Each number is 128 + 24 x the weight over its row's rms, rounded and kept within 0 to 255. Layers, rows and columns count from 0. Numbers have three digits each. The size before them is the row's rms in percent of the matrix's.

# q: layer 3 attention query, 128x128, rms 0.187, rows 0-9,32-41,64-73,96-105, columns 0-127
# k: layer 3 attention key, 32x128, rms 0.177, rows 0-8, columns 0-127
q0 036:095121154117097107101106135140158150118131102127142083106135133139118136146127127122150160135141135067159135149147126104121133097101079161145099120084150116088129141141114161118123092110134132131090124176100120162145083117147130140147068092097118110119142131152131106095090156130163139137130154148136168148107140134139112118103101086107100169117138153083089146142135105080094116151134
q32 098:119092118121150128112095108144132142117107155085124130124134143118116137153127119167108126147161129108114120169103171095131110131158133116116120131123132156088106157179137160120132096149100105172137097132182169150165156150131137173154127166131138152166113103119110168123103108155140124134136088124102101143128089173158128159098114130132103198106154109117159123168112139131097121150152
q64 045:143103118111118127123084131175157121121139129093123106134073201116146122147111171149119089186155127068095139132130164111131145128172122125126155148138127169092104127124130123144131129148156139162171097138163113153163136169171100131148135129120102101127159124140138138113158128134149141134102078165106108147111112123129101127096122107144135117119118180098138123152123132148135138085130
q96 052:139182154118149093107101173124093166094126097110096095132163158150157111132116135134104088161142149116082137145159160095137106115152119104180133134128145126108149149103156174122156136135126154148098100093167153132146135131105130150156088112116146088115135115121114135162114158159169139129137140115168150166103149110130142114110160115166148131117140111101076108127137117138103099140130
k0 076:110123155130137106155111171079083117096136096073171121123151118144096163100136112116127153072098107191145081107146089121155134151116104097128136138142098132163137090108073124116117166135140144083105103124077145129128114134136145120122132080161138109129121104140145100100146128109120122141162182132149153126119123108139144130141106134126097104132128139104110114104100115109157137141118
q1 062:139133122178154135122063084053139139119137156096139170147145168142140130141125117081136104116106149104125136125144136110124126110097115158124148129120126104152147095117119165130136108106134135139120130116122135125114107137111117116140097128110145133109123119160094086131099132103104128092085136151157162153137177148099105077113175114146137173141106087147094144154154074110116116144158
q33 097:162126101146158140123137113081117121109109157133117179118118115108143123142097108078092134190148135088088152155093112110136100141099116144107131127155117150109077144162116131122121094138116142117162107146169130170142116135079127112110105147133189134121124117132104155161130153115145118091111081123119081107100112112164160129115134131152124157084123111131162128129100119115106106159154
q65 100:132182123118150156158108117129153146156131179146128155144148135152125128146138148073172117119127115150124155164126145106141156115119156155144107112136121185132132143132154142144123094111128108165155110127143109151152103118129120129159147185093180153099172122139122168110160096148115115091101087178087083120134139125138143105126106117124138160126130129159133134093147105116075120101128
q97 088:136175102100129105122123104151101131122148107119093169150123134145120107102086126097118113133148160140095103143202118084154113144115108135168120141110140135080182137122143165102116131160098154130079143139164126169120169151082133143111080129141112134100140144134085137135149147132152139138132123095101137154147097122149151111126139136105166100104132105140101152124136161144131115137177
k1 078:139175145167136111151111139134113126111099131134123111161115140112151099116119111141102107116126149106096172136147145144135147130166093167133134121112096074097138151129145151124114130096120175129141152076118130135089086105138128143136104107099109122133141072124129112135077121130115168140094166127119144126138163132156120166095058135150162138113128090145106107177127134143140135132186
q2 084:150105130166130153132098099136136096116128092139122091091108115142126144134191161144137137101125121110148124135143158134114169113116128085121171138120126114171104127114195147092141099143109141157139130125151109102159139111191161119161149148117110112098146154119146141139143146174129162154139151099176166106163144133119154084160166151114110137126113155097090143144154124123115116131123
q34 093:143110141135123136147154160129105139122170102173131129110138105131126124118126121091090114135123180138096125143142102141123126150091124129118131129134086108124123137122136122067129128159147185071092169122125084148134115112148120081111149099142139079125147138133132146171159107101157159090129143098159167146149150125160149141198139141105135108155123167113136146125159135154098128161126
q66 105:147139141114128137151137109138124137140156133170112132146121152137090122123158113108132143128090115127131128126134115108149142126141143111116112102158121166154090130111196091122174156124106161118130168129141086112143129106171126124054157127113157112111147125095116150107180102159111150109106115135120175110142114154161108157132140134090132132124151176166161178114188143146136160118114
q98 102:171089114105104115083132136135134161147205121100096131149109158132092130108140132111129098117141141132101099165169087076131100165130130112138125100086171124099111150129148127137145107166119153139106158132147153164136191156144129153125149107124121128146133122133115105169136167138168116150089158132124170119105131125135151145120132085103123136107136130122119138143091133117132159087148
k2 097:142112128125147138171127127113103124154108191111136147143162125144146123119092133121119141171132131107142116099130116147115066118065108159100122092110139101141180128119098094094124115130134121073086136129105149109151117138116133111124107134171089139139105138151115120102147141147173090129112112149110097107075134140156132121089142141164095089162120135142156080116153144106151139136111
q3 082:171091121109149116128096134148125120132129094161135091110096105147141108130104120139165125115112112120151111138114141107113119123123174114154117152129083157131126166173140163087145131114146115142141093191166087086174138140148116130129097119103110125132187081129154148166146120134147145176147109118129095083160124106117149125151139134095153146135111161102112112140093129114146115163103
q35 100:110111170132127088113179133122115152129108055097161145150106115155126143127129111101147114131093140120159117120149103171119173112115099110154155141169108107117179103121108154093163125117141119132097145147092135099114090109130132107120126138106115124106107145142072103137146151143127123136144171141171133116186125108110122081165136134132135115163143168115101147120150101171134115140124
q67 079:148104144112132154146156131118060148076146087098123125162123132145144130136150094120105095150111118090135099112134152127133122091136113110117113110125127111137135150137126171098107128126111113141164116132149163111134131105172138115145140105066089127112076158145091111152109123146147101135151120138167116145195145094159135147115146099111097156092121171113136160100152104127134090104107
q99 101:144042115119140102164125115130140124136134136104087157106127133168112117186120137085123110109124157091122123139115126099127131109105148150146118155155129127109108151143081161121120117120149124117119103124108103131084122149091138131112105125105115149144089116174080103129159130070113118151112114132149171120163150120150117113115152149123156195125131175135110143117098087120123111150154
k3 095:090145149116129184093101162132117089156131154108099106137107105172163109116104087117127130111129119165148122101127140128102147113145138108160114078120108161137144127113122137130075136107131127120147159112094108100096114196087104147132147097153127123161181120086138139139128155128108133125146122156126157111140111129090136116124153166103166098140106131150102152181116111091151130126105
q4 086:168175137161123148132146149101133152123138138123131137113160153099128145076147133136074123165109120130170129099135120150148167164135089117119127122104149121171136107100147109163161128152131148111137136112130104134097108106171171122157136106158121099111100207085147139086099131120118132086102163128163153135134102136112150095148098127163137097134141123108112170114155147130126118132134
q36 086:097146103108157097063064140141161155165125112147111119143180147169125114126139154099148119110097119139124112124107134130153121080124150100147117115147184114195114187099110118135102123120133125139140115115121090113108142141116155112170133159134173124125132149161123126153175075109086125124117136114135137120119112112114122136124179170133132113147112116140137134167148117119149127124109
q68 085:094154084115141112123106084108123101166132146123091142159132107128082113168137128084123159118140138146124157134120093130163133116146159123125142173157116122162094147133124149148123094107076125153085130099134133108158121156096150129096161116122183134155116122132156103084125123132109122121135155113091143051107120156108117113157126127126139103158147111130113145154158111124178159106124
q100 092:127091140146107142130168172132125145118139150140177163128153109086120161111158076152101170122127135157123108118136151112103172139157129138131130113107083103118115127135117048134151143143141148096152126117115101148121115171140137157066158117134125114160121145128146121101099123116131108088151132157131098132107139137099137188067126140148082101113140131141108106152132111137120109142113
k4 104:104197131171116142146146061143156129151135122094124145173102113109147106104103105115118114144128145094108147148154103128107118118115102150105118162095143134144149149149142127118125152135105138108122136119108169164132128123147081164112120146106114139159118093109109149123118185175148142130130146187118110178106144127134101121137090146170164118108141104107125104130102163112108143087132
q5 104:136128146133104143134121148147119076150142135120182125126114097131135158081154118150128157122147099153130131149120142169117161137112129128141129131098107116124163150120171149124113124168105157090133170104148145154122110083115184109114111118157140139165127138104197150121155139120112151147153181080150111121122132130136169120184122155123143094153127114112116134108167182145144135104156
q37 093:151152132124141126102127130106131143126127114111131134183121121167125154098137149138198131069079122160147147107129136162143165131134073109175146130105104104133136137124136158095170151144128115113129113130102107141121154072134108138120128126121178110124097090154117140150110126136132181165139152142151168084118160106127119139104115100132158107172129152152097105098116124150099142113107
q69 116:170129103156115101178157136095078144095115120112112130126106118159130096117080132098125137143129161109140127132125142140136127090137090166138092108173129143129115129142073137126124097115115160101118119150106107172151101142094146138117130096124089110132120074104062127137168116155082125143146144118129100155100166094140130147084139149129111116103124138090098137106139126133158164131138
q101 098:114119109131093123105161137127114088097127095138143117135122107081107162104104052144107168149154155129113108146119151168119120106114163156108127103129137120113140108130127109149134126156177165121120134125064145146130120140108129153091149098171138108094073140110166155112094122099133137151165120112126140091090115103141144160155126135131093120153139113158152130109160141137163112163149
k5 093:114120123110086126075153141137104138120107157197125115147132136120107107162136100133110153138151139101119136142110119085167110184150146147125074115126157106151109110125119088128132082135118096132147115136105138086172140138119191113115076082137133119122153149091117132143083113155154135116089117123134170105112136132107122143093117127137093125106134169129117119125134165116152098147147
q6 100:144139116112111092090095138172078145133139124135131122096113149108101120122140141120119142123100139080106154132152062114104143139124117154121114125096147143149141142117167051165176146098131175107123136106117148126124102144128143125130134129118167100132101152146167065109087114111139124111108118121104111125141127153126130143131072121165129084088164112124178101112128126119138136130131
q38 070:102135096134105143104149121155187143134120124140138135116112124129141136157138156123140137144121097114121160150138127142147170104112113193126171120091114143083169135138113127122110070133133116143148101099121157125070152105122147128201141159116146149152102118170136088124103141141098121121116103098098111131129161148137137099064137098104146132141149089150143129138167125124108087137124
q70 090:165141116129144135083103133146160131133132138128122111055122143129111108134092191132148119153123099118137178126116113127078162126119150101138119101118170128137138179147115098151089111119142141124179125110118111160089112139133104117181136164118124160088121109135191123140114136102096157124095122157103130157158117146150124108109116128145107153086121095118148093130102145106112132104135
q102 076:157124149121182128130128115123126124109153130152094094111094117158147143146103144084150146151136143105116149139089106118138081084098141111164156098118139142139115138134170145152105113136114140166162147100156122161097105147125086096140108132143131154116118111147140098159132111150103190160122087113127145117133109133182168085164113087147143139129108101110170123102119147125144126080134
k6 149:115165117161119111139077103137132129155131148132114133106108115120148081126163139114095154166138174103108162169129158148134137108134095155139124116106132105102149126147145119127170108152112152142131141125169141149148099123171127149141113135090122141100104114150127152108121147156151143100075128103124124152127129153162109104090085144150140145099157069096138136145107156150108144106205
q7 115:112124125062107090115153116137119139139153128125170136082089108120118119144113159138164142137139151100106122132131146113145138083206120140144148129106109092118164143134124110152131111115134103104150125115090119130173071103165100175087130110112133147144119129146140103135089102160108108123153093134143096155141167119146141138116115126097158174166143173106113092116136134151123122120113
q39 098:094131090078110119114132126107129113126173131103104165111118098140139145135125130134131090056105143149112148121114125128121138134160135116164126143105148113167151126104079087152092115132164114075145097129139141084079106110112099112127149130124156146147119082151152090133097111109129065142126125107125146163120139159134117135128073161127150146145138123140147078140107140098117152122102
q71 120:118125124149116145101164131128126107130129072146110086116100110117144179138126125160105118108127133073140115133080113132107139114145121133115126149155139104113131061104139126086143124153104143097117108123100117124118080114127164161124133080129166112145118164157127113155076058143152124137136102094117123147134165150157135156111093141107158117132098126164131181111105123130125139171125
q103 107:165153095093140145172137110135178114096125128172103118151133139120079160146126118109124162156134089120122109136140143144113111110069138142130100095074169125117133134138145121090132108119154110126085137122116109088128115099137121164160174132131133116121157113134112118140149124105153117148138107171130079097114120133125124101149151140106155122121082151181089127177176128125118091140118
k7 113:109161110128167113098115077162151106172129128154107142122130152114166131116174118159100115151139131100108130111127139134142117090109136106132142131135165117119174156145147140154098115106100140139150134103144141130144110072168125125128086142100055168134100141148088113106093100146126153170095125123134121127147149127123097145075097136130142112131117096152146122097123117138126085101178
q8 104:116162134141134097133190152132131119139145165158133147164181111154085106130146080060117095109165119107115164141125160115137173114158135148151131138134134117121124122110102136139134160135101140133118133148112144104143138134129158152120149110112118153123171132167103198098114125132195114143128105145132092102132127124089120119082141151113160104148126120139121136149152161150084143133121
q40 094:136130084151124077102138162093140105113136119103125147131112095133132121087117057104136088122153096114115111118132101125155130184170147152115146156162087168122139138123142118090114147153137173120129133166129109139144108123115135112118105103166149114135119121105113147118151105165168107094096137120110117186105121116114121124106098158130135096137145083121121103154165122119171156134164
q72 118:142163157168146130104123128136076135123115108111138131133177115146149079112163105084134079114132092148127144152166110141143112151079093125129105134143092179142133167126164163108145151151091161140106133113107165132131143132145139137157111116139137149134142150151084129120121158187155145137160157141109134073127141125125142115133119158145111134095153126090104139147119113117142179093131
q104 091:111145127147134156093119120109104063105129094112150098121090166132139079143147119143175131150157137146145129127135110124144125150107120134129124102086120107141141124078131126108112095128128156129167164108155121105085108110164144108136169103111136117150161133120155144128130114130073135134135089141145172102084095125110114149118166150165125113138132148131159087102111137086117198147122
k8 095:124122128113106137143138136127112137115110147129125100149082124120134149163091120160129147117134131129124112121124135117148096116123141095122132146107147124130092116104103111079144155141102139124134145074108134158186122106131132166104134108141103131147125142110122135172114139068071097087119142196177125102174062080159083157149103127091107127131123105150136116105146125139123124116155
q9 084:148125108075139133204132151099136120144139139136137124131119122139134184125146115095139144130148131127160093126140129107076112118118135126118140130140174090143131136112124136077134121144101086096105132093091150126175109085114166106146132130159134149129120144112089113100121114134108138130166161151103119101139183161146149134129148154105130152152154152147117085067127153130097150161108
q41 106:105118129125153141104142127151100156106153115125122124153100180142183165122118159090090203140106100105129100096111156154108179152096131151119127082126142140136155120126123110141097107114125112123062118147115124140144133116147130121127133114142106136130132092115152112095145109099122132127158141173129129187104160134135105160115115174140113098130132127124112094097145116126156106073103
q73 114:089103088115151159076118066170177143109126150096131147087073160136122126133142143186131095153146126130131127134128132141092178171124133105115100081124146149156091129128135095150124132108118137149166112182090122145173156148103103143085145134128115137140130122119129126126103120130143108109131124126147127148117143150137116161118106159121106145130137167136150089124147139156148105089135
q105 088:112097092146102105114160106134178101107103118128116079146157156071106166128126083104158138158125112104121118148170136128123100071114138122112108155149154131105150102124084120136121125113126146106098111096101170157120113174135119148138088156143088138116097166087131113129128158125151098136169134138094137142118126110131139148161146117125173109152123125140137130129112097086134137179122